{"num_hidden_layers": 12, "hidden_size": 192, "num_attention_heads": 6, "num_key_value_heads": 6, "head_dim": 32, "intermediate_size": 768, "vocab_size": 3491, "hidden_act": "swiglu", "norm": "rmsnorm", "norm_place": "pre", "norm_eps": 1e-06, "positions": "rope", "rope_theta": 10000.0, "rope_fraction": 1.0, "qk_norm": false, "attn_scale": 0.177, "bias": "none", "tie_word_embeddings": false, "parallel_block": false, "init": "normal", "init_std_qkv": 0.0456, "init_std_o": 0.0, "init_std_up": 0.0456, "init_std_down": 0.0, "optimizer": "soap_variant", "learning_rate": 0.00557, "lr_mult_up": 1.2, "beta1": 0.95, "beta2": 0.99, "lr_head": 0.0115, "warmup_steps": 200, "schedule": "wsd", "decay_fraction": 0.77, "decay_shape": "linear", "final_lr_fraction": 0.0, "batch_tokens": 131072, "max_seq_len": 256, "doc_mask": true, "train_tokens": 551600000, "max_steps": 4209, "dataset": "wikipedia_en"}
Each number is 128 + 24 x the weight over its row's rms, rounded and kept within 0 to 255. Layers, rows and columns count from 0. Numbers have three digits each. The size before them is the row's rms in percent of the matrix's.

# up: layer 5 MLP up, 768x192, rms 0.139, rows 242-308, columns 64-127
# down: layer 5 MLP down (transposed), 768x192, rms 0.104, rows 242-308, columns 64-127
# gate: layer 5 MLP gate, 768x192, rms 0.142, rows 243-308, columns 64-127
up242 098:150135147122104141119137126100159147150114153148134131095116136108183141168149117126116119160091151110131128110150128084097147098133103135131149138133146135132160110147103124088132127148138108
down242 098:133122153121146138148108097139157150123170152110160143139129164114182149137184130133153124135162115106143137143122099094083131145148134130101099133112120126163128172093130135131120107112113103
gate243 095:102120123090129089149146159154152147172098127130129153139148138128108120109181150153088131097180140141132120133134134157154146073093116091095132119118142158156153148156107119118075145121105120
up243 094:097092142127123132057127151096135101110137122159113128139172126130098122101136097155124136131113142117200118139095135138126114116152073151175106106131122123104143167118132101112118121193170138
down243 097:171135154139116104130117131120169127148130148126151120129206133123121132092125107124083101138106144122114153157089141143090138159121114088115136086135110133151111107145170134091095147155128121
gate244 106:094127132103072084153172141131139169106167126120131157126125160113082155132099159125156094167117145139134100138135110068127129118126150200109104127128114150130145086122145107177148124121132156
up244 105:141129106093140135115094117101127125112097114134124139181147090121094146099156148131125079150147141070117130127111105138135130136111158128144103113157112112127200134142155120141102141129157148
down244 108:116148144133134119103145141121130126109113138111162134123115151150105119151178134127144078126125088107169154120093142154063131178118076113136116126138110098105123125130149143130125135171130106
gate245 102:101146134171146166107131127153154122119115144167121130131153146129128091146108132121100109123129132142160128138165115125153141066089130096118103151163161125139133131125127119171119120144118169
up245 104:128106144159098129167165098125092173157142134157132124129116127074123144151154125133129116154133156134128126100112085132106111149155165100106136132126109139105118173148160141135138131132130115
down245 102:133133161121143069141122149136134132147104135166121111183117129129110141174143163153167100120082100119092101122131127124125123125094143125148144138155167099121081142151138113147125124129147108
gate246 096:093082155076140134133120151102143153168102147126167153154127127120123145104117110136087156147148153090067107135107113136085125164119162129136104142141144063146126116152125123070119125167124104
up246 099:113131164114117119122108161156120099133112108166056071134187147086119137137162116163153127088128148106141101124124114159134115132142180109125142158130156114126096091158115164093129099121151102
down246 101:122099099147165082133106129104110149164168121123104159104137122138153129089153121119139142148126142171098114110115148158102114131117145133132133136178129066146120123138096156132128128138160094
gate247 099:128120162094073153116095139114114182125146096143145170071133071085130128129148138203145090128125140127083136126110124137139107149127108127153114097125120124080113142152112120141171137162093150
up247 097:156113100133148109126138115164147122143153129118138061136138114124068106158144119096132177108107104122133105133122114125096107116125159112157118119144112108159158155125128147146130094083091113
down247 098:162138113114134142135099108101167144106116145131127109140145114145091145140125121153156122155157124157130098187105127108122163108118127117081074093130130094139105115191129091108135139059098154
gate248 102:157131139118196124133129136098107147130102124150112142127162074096157117105157144153136139161124115106158106130153130139074108139115096102167135100114094109097090093136132137112134145143106147
up248 097:075155144125125077138134083138086172123092137159127145122150160142079127130103143140138091118129148146123141112087105159113121143106158142128088157142167123124117150142111085135133087099121177
down248 099:130095109112124098155136123147136149100135080162098132111132134114120135122132134133097137123170154102124131124066137130095146113135162115168125124095162121144125177154165143119135075143105096
gate249 103:142130115163137129099120118153115071147106140126154139146121174165121154160125123086114147146089137144128108159136093152105119128063093100138121113101092148127134140169176151138121115141095110
up249 102:105102110150132067116131118071108129122126133164099073137141120112130124129163120138161145142122141178123117135120174112131154126125143102143095119115155178112125137116115116128122159121180110
down249 096:098098079107110135109169138117174132159134117170108117135150125124100156109187183152143122143132142150165112109097138105159183104146133124093175122140151125139126090098149166137148112135255091
gate250 092:145134130123154134096129163111123069125095116164170102147166141152102115127120153152148130141097114106091122155169107083100101106136135118109117117097119121125174119152108107102089143151113112
up250 091:130104129178119165139122099139098175132174125152154141167125111121146143176136160141111125136117110147133144106143158146073114103112091116118151130122105127137118123110121156137160160076147119
down250 092:131154135141134160135138115168133160123106122147149168113158107150132124116166170133145165107159121095149115156149120135143082107079104132124118183101148154151169154128126146068107108122177118
gate251 099:134138174140136096101140170129140132109154143176093140116158126110124100108107150095159126129114111095079105137127118082133130156147136136086123144132129077141118121121087122121161137118090122
up251 098:094100169172170146109147157127127126132119154111142118143157092158156118113182087103133122107160085136127135101128124094137107164170130153132136151109099124104145104150104124158120130140131108
down251 101:127157134127159129090109113099135108143150139120152128122141110094125139099114105110150134126131121136151095130151159136140135176100136096164124140135158149146132127153130098096105131095101147
gate252 094:188112120144096147177154113144103107144145133123105119198118133166151139115120123122160178118128127138142113110108140122119164103130098092089188112147118141135112166140124129136112096135162144
up252 105:161154147111102125167122132147112100108121130124115173114125135129099087129096109114162104085117128178133118139121135165112130110151129124140138112129105117127107127167129096158135106117119115
down252 100:153148107106155117173138137139103106141140097147120153143126112113106113130105099141124118090139124138066147114139123148125121109129121123113112109173109142125135116131157078111143118095073151
gate253 099:142129146113111135139152127095150126139128122130130107113111128109108084103117171132161172110131147141114149124090114186155070153188149109124130174102160124135156113112158140082143116100110166
up253 099:154112157171145169093127098107131135114118164132154115144120092111148145110106137125160142111081149149137162135137119189115120118112122105167112124088152117106137113106136130130144147133131129
down253 101:105153163144126125114127165131112130097046139109134135109154123149169092122145152105118142117141120107165119156117131109141141140106189132079101141121172137105192077175150126076115119095103115
gate254 104:129107155174136124129129140115119139150097094146133123112124102129164132102107155124128204111124083097123155078122138109108125141108082107143092097147158123127143108150132113131114145135090118
up254 101:143125155163121155109155099137123131100157149121122072097107158136127141122126097144142124149134116138119136126120106139128115104121122114131142098152122139070140087112126083110134175139152074
down254 101:133112106142112111104081084096114158152139134157102117130152145170101157120175099148100104114132146106089143124110129155146102111122135139168165130110132111100115133104110122158138128109104101
gate255 100:169149169114116109125103127170101138080130155131157145190180130107168126142124120103134133102109122148099088159105123133124137135117108131135105114178107147083132177111100122134119116094138136
up255 101:105115178110137099162156154152105105137126160156157146116149084188138161125134094121126146149114127115085108143127114168163139157116126152154186119164100127133181147095105120147145098120102072
down255 104:111120147147106166119119128124098102151136165105121118146177135122103133174150170120138104127115119131155116121121146146136141090123130100125134130122126143117128119144121114104134147106137104
gate256 102:133148139153128110128143129130160135124121135164166123091121133148121140113177136069180136103171126212122086148130182153147123123162116129147087083107093152167160171067121164144140133084085156
up256 103:109091131155167077127134126096137136129114122113113106149115144128131122143145150140166095125112114147179157164195156136087143136099087135106182161117145158103106136109088133117069143130177164
down256 099:132108152150133118106125145100131154083145111122100092158162126132147129133134132155095128115123141114114141137147154143141136105097096160163155078130116099130130159140139089142145137166088204
gate257 096:116101176119143131123102148153143125118109158139081137136133113103139115159128127128103146138148094124113160092153114115181108140081127175117150138161175118108132114082115097126105125134093136
up257 097:145141135120135157176145155157127122157134150164119106121113130157133159122167131119101159105142104120122175138123127129112142096137135124140124144158117126118155128128148114126158169106101146
down257 097:120094113109101120156129142180123127179121116135124125095111136130144129111101091132117163062152111103081150120162157135145157114107144131148156137150157119115121107157139134145117162109115084
gate258 100:120104148137176103140139128126159095102129102157118115124095171139141172126156170132137129132109140136171077148160144099099132122180135154122119138090103148106130178150141112144155139137148115
up258 100:088055136113082144081127083112104124133149155120146172121134101076153151156130148110160130140130171150145132145115084159130156131099127071123155134135142125148116118116140150131133154090123117
down258 101:120098141126084112127111148150154142146134087148068125133135151127171131152099141125109094127158139149141116108136138139151181158090135112152103114133140109133074175125076144127111158148147133
gate259 107:121116136088066110140117125163073111125129108111094095158117159141142105084128165103125132112124125130095162137149148105123174132126112111137134133138169167134119139110130092106130111143110127
up259 097:086130160118115122130148055103197154143134092100147133128129121077164157084075151115161171115163111105128121137155135124155130124125150123118137130127182122133104079127129159111147122117130148
down259 101:131140123163144127162119131139116155086138141164126167104154093129164188175178150140191093065160140166118104133121120123100097122143122133103113108114102124163158120048147146114143118137056133
gate260 108:119190125123171135102118153134118143136130183138153098150120134132168159082118121134168135103170119103122152138116107160135156134154120157130118185107160108123128119100130104165104109153163149
up260 106:111166149105128118117148123101114113145156110146144105134080172124157163106130120097102119170139142110146119103137110130104102132082116086149141118165082174133153175109147138122124105116148104
down260 103:109173161120087102108167131115110129155128114084135162143099099120138172128137139137127156133088155157169114124149135082120166122097135103147138110109156135134088096101123118151077180133124126
gate261 097:181147142126142144127109107123135123122121128150115135157128095127107118114105145125104128184139117159121144144145081144165120134153067159141131092121139126147121182078076134147095102103115087
up261 093:154108143143108140147142136137126116113112104148116173172195118131129114145129122128102115132153105158115114140118093099167116081113118144142107103148135118101140112132143171162106127154101151
down261 091:065127097123113154089141102093105145142132066124152117111159143090115093131145137120116138137144119137117100114160099125133096137140087062126142148111135141135125144158086135100116131190089122
gate262 099:079107084100103144113135121121138118112140117138128139142136129124168093121122129147143122134081131136135096130110160119096137068115130083164104113094106107112144136116148107130151159096153129
up262 094:104202117136130129160108123153089178100108140127091109128145105079142104107074131136171157122121112165136145115121121125110122132155151149132165149161120161105109166150127109097121175133119118
down262 099:144159154139118155129107104124136112194125094133075160094102154130117119144130148089105126103150126116092113086099122130126112167105086112120127137122090133136147094165120101131132113140119128
gate263 102:117113117149120115117138142128147165145181105122128110106101093138081143165087143095123133112145122158156104135135150149157121117168168202106119134105092106182142122142150138167139114162130143
up263 099:143127139131113119114161162121116109103090146120141144145144088130136134145093186143132115110107126159123125141112138120151136119132104140090115168126089115123108098076094117104118126155144135
down263 099:131122126131157165131129135117138149062162156133113111113147105161152163120120113122095141123116119102176104144141131146143163115089133099121166136088122123119107149127128169139166132120107101
gate264 100:136144138123112150128137135147140136159152102132123147138132115141135142112122088114145142101117108125107101115096139138171120152145186105088101155128133134146139185091172153132164138118168088
up264 095:126125146119148110132154055118181157118182155119144115184062116147107147112129142131151103114098128188123107153159155139118059107119132159138163120125126132159149134115151106138144166084111135
down264 099:123119094140099153128128132124179079145104187114110114155117104130122109112120135096094150175125138108116147154125125104144155151126110127194133070119164097108131099161116125123107144162108138
gate265 100:174130149115124182124134136141117101089152137143158131112108132145116133113087120099169126186147177122160120144122101105130106144125110148151152130075128092153137123109152153138148166125148111
up265 099:133167111147170117110115128141200120098141118150131094111155152148115144114111119100148110107164129106119099100143099085159131110133106132089128111139125149164143093129130132163139161141143140
down265 099:087124117179142135119127084096129108127167154151112093142144174112115124139131128094154111161105132116084151096136133121162144150133155107154114119156132097140107140130131146168147118126151131
gate266 094:137136154080083096136102144125124111102155090123134156132093127129095104140131120139120142163138131135129131098133123127145126151160137107140132070119147129122137121128110118140104149096117114
up266 098:127148131116130086109108153157095139149098121139103147126161094134142150122102102150132133116095158145172180119145162136155186090116132125151146144105123120112111110135130147125147086109142131
down266 099:145145106110152107143115116091146139132134169131146159142090159149120116141121094131090149126156168099128136121103154112144161140155141094170112182132141154127082079134069110140126120133209097
gate267 104:110130145141125091143130150133134122116069128110109121108159148154114148145141124109107118156125114134121097089129149168125124094110088112161174107096121081117142144131100111108133106115161124
up267 107:089080115139094160103147123139159130129107099145131117138141134121146137112147116150114097162118119133157135116176140106147129125130130110130166134101158145166124090149106070137107063161146100
down267 106:156099132118103110121119110118203135120172137146150101155110119098124130126160131152091098129093136122114103117164137088154157136109141084133148110166133110154065121159131111101088156140116151
gate268 102:093139114135158150129076147142108144053113152159099096131147131132144124112146163108135103148121143117131105157145101111118095119135139080129194106144118146138116094091107149117153147136146105
up268 097:102095133135111122131127098097123127098164150049167137175156130115112104089129095160145066119110153135146123126139152167120144157174152118108115112144150108113148090122108111145097093124160135
down268 094:145118125088156111148113109138129118120138119159130120145074171132156089126140121124111134152142102108149168113126146122112118086129152147137087105114140124110137125139166136127121121146136086
gate269 101:132158145124141127167100167165135118059181145176118139135131129137115110151090117136145120106102136137145138128123112119092126110097148171119131156115142087095081150107111156166110150148092145
up269 104:143115140147149141121100089153107132111148160137115128149093147116115090111146140129144130168117116123151114109094109136107119112076123156145159126122134103140139160106106169138129124152118115
down269 092:090118131111141152174109104130153166169120141124098118132123106153125084112128087110081108163117135093136129111078116150127101128099164090148143131103125116132120132070107130148100120106074115
gate270 100:118108143158136133105159135155163080121114168173110153098156122103099162127150122116146165137126092116132178178092120162104127121152144158144134149168172113148147113133114149084141147171107126
up270 096:116095153188159115131132148129128128177111111143120118136138113097145094123112093109140131111125120116123167106156095131139156076181158149093141126129111137128125091125123143063069097139119102
down270 096:131132120151107128119161162186112118134139101133131121076140139111095093132087079109104105087124139134172137143132106101137104123137123122067152119120098136102108115146126084097107104141073159
gate271 101:119115112079157157096111154128092119114134123080139143110122131115130131110118117119119098162145102098144126163130114155125124128134131128099087088108112096096112110083152138142122101140140117
up271 099:138137134121142141108112132143124129150147135090125140075097102157185127118091109098110120139141115126118148146114094082130089156110134106149134107126147083110155138107150129093134125132122115
down271 102:124124157126182139091122112088110131115100137148167149105153059152131091072135130110105132099091122106127124171083097129106143161125155112124187153120150125108122081105157086149182135141145120
gate272 099:104098117130157148128144111172138080149128070136100132113184106165145126155139148117137115126146133166115167118117108119133151170118135115172152123162140119106091143112134128136119120137100124
up272 102:104120109113115110125093147098137126137094132103161123169126170092117098115127132128137104103139119100108129122127130108109103143103120094180134093169135151131111091116116125108135149138100123
down272 103:127137136113116163156123120118103164139142107109119101144153137127145088100096126088111128143151073170106113090143112120123133139162136098168085142158158126120134114117158098106145133124177152
gate273 101:089079120121132142128120153134125128148163094088140138099108143139133149112133105081132124149141131086134151148092181162115103081120128114171117121107124140141131165135145113164149148082114144
up273 097:149167129122113141134152127100102156123124126128110121160123153098159104107090170138141158135140102144107164130115142168134130144134129127129129193119130160183132132159126096106106098105123136
down273 102:148166142133105127135158114116128128132143130160137111134145146116098119107087140142150158195144132182126183137117098120126089153177132138128090143137191138099169089151115114103149113156093114
gate274 097:131131082134134178146146089172112118161119140177105145050122131108120112140166068106135126119154186109087095116119105130162138103123133164098136149087148139132135139125122139139140127139108124
up274 099:163135109146123122122125122172117123134125111114100118151142099105102145094065132168113167105111114126130162121123128108110142186127160110146138156101144146128107117093158111117148129149119110
down274 101:139127118151114134106102100059149139116091155102134084137150111126145073169088139145134136085081112097127125125133170170146105125169147179139081140131082127093145136119091137167097147119113135
gate275 093:130134151124116142134126128125125117140129149077105178160089169147120134122116131114104124182169139089109070126142104083150126122150160117138132126155157197112098124128157137126153093102141100
up275 093:146134158113121103138159129135145115136082167109095139118141102092061139101115140159154146100156119150138092161116118115161117096143093155094131137081083140100095135126166131138104146122073096
down275 093:111160117129125135144132133129127138120169102127101105122151124105171116151081130104120169148118134101124121137159145096155120155143169152077103159156156122169153136116087152106176127143180076
gate276 101:128116164101125113181158128118150122101114139155137172138146117154117155128077095124131136111095097129119125130113149092140114117134136099106087146152156145111167098108135134147098116110131148
up276 105:088123122178133094113123114118137154150085109149157148155106165126077139180110145129121145146141123099138107131130129171150107118111113108179110122127156129120144166125139137079161134128111156
down276 109:127139129092091085163132138131148122092118080164132122136099070080122145114112122125136175115148129123152113132186102106127169124105076126107109123148123105156163146122122070110118120141135097
gate277 098:113095165109119120133144149089094126127118121148130166089151111160106132127187160129151189083153124124101193130169111160111136127099124144150154116115132097161143104092147111131112121144117137
up277 101:095124154116087123112173165096087148134098122114144126181127114114109105114140160142157119118108150151111126134113116124133152113143146153126092128099169118188100122129141113135132139162122130
down277 100:147108115107170151125147146140160129135102163123157139106123083139159118145133092149159152136118171109097107136121138147088116118103132186113107132138146158112152119137132119132118125150144098
gate278 104:119168058132186091128109137092141140120130130187100132112128091085116125119141136090116104142129126120134072134119152128128097150161154163108131120121155134124132087139121147091161182151153161
up278 100:083161125131157114095131134193145160114155142103111133157111128124150114095154129155104148111108131085113137157170173106115129149109115146133108138186171140102114133132194120124136138106094123
down278 096:143121142164152182091127162082082083101083145164132119133163173116109158084110143081134182147162149145192114105096122086129136120132134148136154121120136152148164109092094148120120133134173124
gate279 099:142126162107136154164158128148170111209122132158100111141141123111143123131120164137108128082126153146137124121138127119155130171140111067162090139103125146134124126100126125152138152093168104
up279 099:156156090137165141118150139118085103107153129200168111124144150155151133116132120146146123121158118130123137120142129175163144156121121134134130109093159142140146098110133132171116161093154095
down279 103:139159147127132147116167137170104161141121156139130099087143161131149113109108200125138107128135100122122116101150097105138139111140094090113106131098124149147199149079145105153118148065172150
gate280 101:192162133140150110157120193112124097130088162131111149129111134133143163116115107118119154096123106134134196118114129114152110145151144128122130105132181098147130115149141148135146116146093119
up280 105:159095111145114130150129118151120099075107100126154125163065107102140102114142167092136133084160087068130131142100129148127138089185101179117117144155119084120172135152127143119149134116118101
down280 105:130155090125137158130105153080153113153100089133133137086154119141107127132126150148136119121097106163147126158090161105184104121120125104095109098120107123177097157149127106107094149122194125
gate281 112:128115161102125146139110127099143107087162125113132119159119118149135144154117137123124105112126092141130094156160122185117139176134136167120097105144170130138146177097126110113057108133095125
up281 117:118138083143121153164124096132158112138159146181167142133158130105144100155154134118146111072180173158124144109139127119136169112130184111129121174124097109118109123137095130108162114168133140
down281 102:114163103135157128136115140115107095124077130162120101130154121156092075119136121099150148114129143155156168149134110106140094136189122137095113162051103131117154134119077148120152122113119117
gate282 097:096127120132154139129108115085097134142137129099135134137170177129138144127109141141157162176146148114112124129099122129112125112121137117099159105097118119140107138158094093111147140139144103
up282 100:094111113132196140100129145142098120118116146125127153135105117097103114119127091149156147164145112128065139125142146146103133163111126134137086142165168100148134136133100104135089116150088142
down282 100:137124131168156124135119141110045132156117137070127132142157090140092119124119090141080088170124148117133151113142121136136175168184105092129100155150138110139111128169070115156140080129082148
gate283 095:077154113136158085124102107138153125126194155181141131148106081108157133124099147096109170115113114082138133103080109116133146179119174162152153144104124107107118160092121136163121108112165143
up283 099:168148109151140112121179122116136152141128134076157118116112145130157168135113138115139103088117131106076147110164098129146115082141098119125153123110146079069118105108129111178107068134114137
down283 104:173104083127099143112151184117170128129089135131093108159123158167088109125145133134093114122103142126097144088120113115124119105134155096151154116170179136119087127126130119143154140150112136
gate284 095:125110135093112117154099176109140102118127115107107137099113144073107146111125146143148106141156142109116119120141205151134082105160108130135162154133091132114123072128101154133146109141135178
up284 100:124124121083138135105111123141134172159092092109107099168135166147126157085098156123152125113140158107110088089134122108112127140134109105133182131094077091103113121128066183136167131103140139
down284 100:123115094190131146140136068113147128128130137122170105126142096119135086156145127112131135149101106140112152132122108095091146139136112114111101105111155104132120146136141068130097120151176098
gate285 107:163188122073180130108103142119087134116093113130144133160137152143165143126147070144138148124157136140150157142149135109125123125158133122136089097115161129119147145148133140109147156120135097
up285 102:142115134128161137090126114081122069176129107138112132111115136129162130111180133104101130100099117107104103113143135089069135100164158081136144122133126106142123137094115162123126116138080122
down285 103:089124111076154146152115138137116135155117091185141131098156121153151113157166131143150106120078103142146111163149120125127095136132100126103136161112131085160118109080191131158155117151140095
gate286 099:162177148132132082154142091113111128144081139117129129113114136156124165159151110117138171161173097110106137115139109163088127162121145131134146116146119100112136126115109119158133174156089125
up286 104:161161083141119159135057115135099099155133119115149137119086102127176102145110114152144121113113166130104158140161134155153152137144111107161143126126137126109134132090112118121106173115163134
down286 111:135095113087128146140109127116144101083086163183097163091101085101124106144112095158103126088127127142137122137179100157115111123157101135120104095136089133113144094136139095137117107138106093
gate287 104:124161146136131144121112134174091125118154138114140105146140083189132095134157173123162156158138136110126132160159128164082139153143113103137129131127106144141141112135137128134110109134162138
up287 101:117134073094137120159121131085128119112157111118091139092112137118145102165101128180098096123190084093117082170111110086156116162104125112118135140154127134155109139087111165119165098141087098
down287 107:149125097148098128127132119129143121130145152126128151142123094116101134117128127139107107105132129123098179094143141079150134114108117159125116141162116137148096126154145163122131121086141124
gate288 093:105128140123087139145135127090157166136149121153130128138131136136134149131133130162069157109106124080128129098180126141135071114131147154125196136089100128091118132115126182122128105147177125
up288 091:123129117161142153103162148151153158163127179125154107173163114132121129174068112133162100143127126143152159118160092123114130081128142117129138138115129184115174132177115117120093121128130150
down288 091:106131129155097136149122144084129096158108144082137152115149115131128116152136147149100156120131122155134146154106151169119133165121113168096118109112166123124135124135135120152134142161157173
gate289 101:158164109168152095133112150139113144098109114169151143108120104153113136107139119115146127114159114119140180126134131150131126114164150127165183119160115153132125155151142159086090133135112094
up289 100:117147113157127161130150149166129139135135158139132170151118125144096136115106089105128125161084081154093129120142149126101138167183163140111131130119156104110116122134113072118146129144119154
down289 103:137112138150089108154116125144179124139138159133123134126088155116097097150096130155142152138114122113072163122135143133123146132136095094118086144112124175141096118131115092126095157140132143
gate290 092:123137114131136114127160118197150181108124143096123164144126115117114081148120104114137152142164114154138111117112185137122086123172134102131143086100088094103133112130151122132143119139115135
up290 091:130112125126166102117099142082125127165087109130105133099145136139087124100140139120100115114127133116105133128105143106135173163158133139108118153083128149137120050124086147106155126137096138
down290 090:119124109125127139135158166072145165126130137115143151137133155147154140124134151133084105112082143160154123089127173147128119096118117173124134110125170139152176140135141092174128144156179129
gate291 100:138173156121093151145112159156141119105133113122126118127145150115113140157099149159146128115148125156157136132142118135143113155139102176153150177137113089113118101143077118119120149139113117
up291 105:142145156112171117127168122131123076130177140156126153084172127107152124140156152137148107139136130156121111094142114126153115126125140148136165162120141119095159122129171142155173187158127109
down291 104:128106095067140141151123127105095108128138187130121120115168126145164157145093113128140067124110156139108119118114099116133082170125129151117128091161112149095195155134158098118104129140130139
gate292 100:112133179111119133146143111099090124124135148148110117122127110137151129094116134134096148148148142134094109093121123101131166096149113149108149108102140130100125117136153091140186125119107115
up292 100:125104125162119106109154084102117120124157138083130104098101131137091138108157116123123177160115141113124126093163132145185130169121108108110114182135108107139125141108123132127135101129114107
down292 103:122135164092150151161164092119107079096114163118090113107120089133144107167140122100079114135162120152155136135125128162116103099160144137149100103097100144144149099116156120137142144147167125
gate293 096:134146125162147143117153160125136098135109115138116156105132122084156148134166154152131140145111079136137093135149146152037146098117090097137165151133132133139158102127119125186140153111118110
up293 094:090085164113181138122132097113139164161128070177163114128105125129123108107115166162117081112128114104173119107102101154145092104115088154114139122126136123151119161116148135136128160119120137
down293 096:171125129133146104131136121094129193117113124134147119179090112125150085142098112108130106113135123150110131121157121128145134114121131137081139109113143136112106173147126127131128134158063088
gate294 100:133078136130127135085125158108134065130109136118127125118136137091109098146133139165115100131162111103126119112136076167144150146159112085106163122132092113096139113118094150129100108152096186
up294 103:111138108132136140115101166123108141111126135122130076122155156124139140145094140179093144140109085127144107164124150116112102097134121125144118178168148093109177132134137130149090106127094144
down294 101:122134147079131151117117130138136130110116131105141132133151126150161163157115114161107153150142098155139124116112144150107126174141117106136130146130084129121133159146168155108121116111163068
gate295 091:086120112145140131151077172130121053102119147116093116100117132107142120152088117128137139106120176114129105156163132094128141130127075122126157131160121097141168158092127129156135132139168159
up295 092:127132096126121145096132138122099157109149126128156173109081099086170110136129092139134129140100130130087130135142102105112110137105093127155104115096075159130102135082125155118117119153132123
down295 094:149145145158159138119116135101081105083104133090152164137145097093110109176145118150122153170118118099182077146128131145181148155098141131134135139132122138134144117101108126139164102116099140
gate296 096:111123125146110135164096124122162126146123134145131160135127156075093140117100169091073121126120113120106126080129126125134093110143130119085103111098129160092091137102143169124143127134119104
up296 100:148101121193166125129126137142132101128119163136115138126133106109133179155084142147090098161105110153122143136143125138106113096150119076110132151110169117143162119091101172117171117128121132
down296 093:137155098112130189102145124123100085131146179147100125143103147121150112118144125144144097130100073122134150113104107135163119107161123135147121153112121130170119108138115121130139156101104139
gate297 103:109116123114154125143105122154167166102115167151122162144143134090121124098120159146134135119086155134138109127063132173139115153087104082095131123142152142076115190135088133132126119083146121
up297 103:161134140154109101132112116123124111097104135080154142154134113116145120111111144127098177157168136130129135112139146126128147177130095121125185161130091112077119100112066095149127126085152132
down297 106:102105139074148140120140159135169132143160140147146156144118176142112169094109139124068147096122140117122119132094096133119109114106100083108131120137119129115111120098135165136142138128130105
gate298 099:145082146104127144173123170134141169090112174142157137172122120119088135114111133166140106107135119075122092127107115110087120152121128137081129102138078137101139124140112137163132158142153160
up298 101:182126129129176125131113134135107097072138091143171125114131094140090111099118128119110099125142123160152153145150152160134147108135109137153119166151128156107177119074096127132132139121109117
down298 103:157110122117125140163115115101160099134115147096184132128129125104122124118176119153155133134145147124136131117116098123092122167146098136157153116108173155098171127106119130150180135109152157
gate299 102:170132108163130125121163152138110107130152092161131149104139141141094125135174088107113139167091118127109129112129126118134112103181111117139155175075135110101152148131110128145104113123131129
up299 109:121112125137126107136120167149128105129074100075141107116129104141153130158158131145160093105113122140155138125136121147144150113119129140121096085132136107141176132166155142131132118158072133
down299 111:113103148133151062123121131175078112174087083129103136067136135099104110140102135100134117113126099161135124113066096117173112137132107148085137140128140146158110158167113105144099095109091125
gate300 088:100122106110146187155108142121144086145102181128131158126156107138124137122192122094130107154173104108126165094149159151133110151114151110096165122088098098134151119114123103093136121134148096
up300 092:133143121153088132160111100161123163151108113094113130123163104122140135116094120148141136131133103130139135092107145122116115139077129169118096140134124122147108129088166099137114065086178197
down300 093:139124126110143179131120137140122076109087144103131166132144126155108101135109183068118115163183105149100120130086130117120144099096099130097119133109146136110163135105133139126136087128156082
gate301 101:134123125101085116093135152131118186155143103071128118127098150060149132113075139104121096163142075115124144134125114092127130112130109136114149110127121127136081158144161103159153103150121056
up301 100:163164124082107173105088110142137132141163166122110131144083117093134115085131076131116125138131172155095146118163119113149111100104122158119132098145152099061128127082159136120103117114129074
down301 102:129138136149148170128123148139165106155126126075136134147124158139133142117134175165078150115115138111133109143119138110120125163156116135099104135143151127159133115141108136140132147119083177
gate302 103:134140092117097122178096155145091127133105133160120143150122152172116140152133098120155170149117111145137153111118143142092109113125129132182134133107082154172156119115115137112145109140172164
up302 100:162135135136114167125106142150086153166121093145130161142154105120148137151121128084142115118131124097082125129130132116141138117169183142185120132162111086133154140119114091114131143135090136
down302 100:128130107141139142162150128133108087126160141112131119126098117101114150141136108077195096135126131150178134127115161137113125150114128109097101163099116145121158121166153140179172135156183174
gate303 096:147130136156120128111171129145120120140135124101114134158117122102133116112105105131174129137127074126154155092118154173134122147105189165118148125104150076195149139102129101143143127157028119
up303 093:112061098163125145088147120154115117173115150153090138100122130116097165115134148129143155171147113113133131142089132158119128108094069085106116112118119138104123130143126139077090110110135141
down303 091:143119131184136113101147116110079145098146107149119127146070139110119125113092085130111117083112164137116129140144123127071107129101128118148098160105124141140116125140138102119145110121113181
gate304 094:104122135116171119084094137173153151137146132151138117088118094107114122124116127120144127151145149102123087111103116150154149132141093143091157104119103121120156168118132128144130119132091113
up304 097:118114158130115134152125139126124080162171126104108100139131133127065096183145109099167107138133104126128140119109105143149103112087137121127099124127087076131125176135132129099089152119169152
down304 100:129099131127137101154135149122121049128111155125087093127129134123139136147168135110121111160088124136136152128138117129173092094158161151125091085121116130117108140130150124094140096121111081
gate305 102:121075108094121141167142119168078134125124084103096128132115112140143119128149105135150113103105156123141115114106115140135125189089087145094120153085137129127121112146113174143089151112113140
up305 098:126125125134140132092145102100138076122128149152099143127138135138087116127124147110118152119141147056156183094139123157145158109123104132109127103100106106101132152122138093114120122090113152
down305 096:166105112137110135164150116119090134143149128135149143136131107103120147172113142132103104143144132109107158115131143072125078155119134132126116134099104184149157154120107154131107136101113118
gate306 103:102095155098136157147116106139103108101171123132095138145088121130083168169112153171117121110161129129125115151104153132133137122111126167142175168160116149128110117179122134121131106115123128
up306 091:114116139172128116134131151112149107110116096155158087109145152134091135133125147134133148094170140126136165133138157146153142083115113123100117164097099158144117119139127138104122079084138175
down306 091:138091145121132134144100107137146157133155134103172100118113145135127156136142122126125084103105097154118085109151095146109141136141133080124151108148129122120128155120128127100152114126078130
gate307 098:133125130150150099163094107165120087120122090160118139134194141085117132127116185111182142151141154085100122141160157167148157088153114116114127118099118145131105109100084124151165090111130155
up307 096:105104136147105207088079140159133134133137153108097143096133112129100111104149117112171131107147102130117133120117154161149105095103110118146133113099124071131128104113087129113130117077118095
down307 098:103091152137161069112093129138132127114100139181085138074168125101111140112131083098086098134172152134094123135121132147074129110140129132123143137135120102164122109141151127173100105148108134
gate308 100:182143108140098124175174119158127118158146134126155175128144153153150152094144079157123112148134136110097136159114155125114137099128136138091139107144144160113152153113144088115170113129094173
up308 104:122085160160087115115103157106112095151113150133099127110092127114126131130124126157100142075083129153153141132088138127128146102113156105128119096093069107134134135121103132175142099114137089
down308 102:082115123117116094117133157130138115090145093166098133129159103132106123127124123099146096098121150123154117100145147169149136088050114163131151108090178072121096163106094130119122173132106086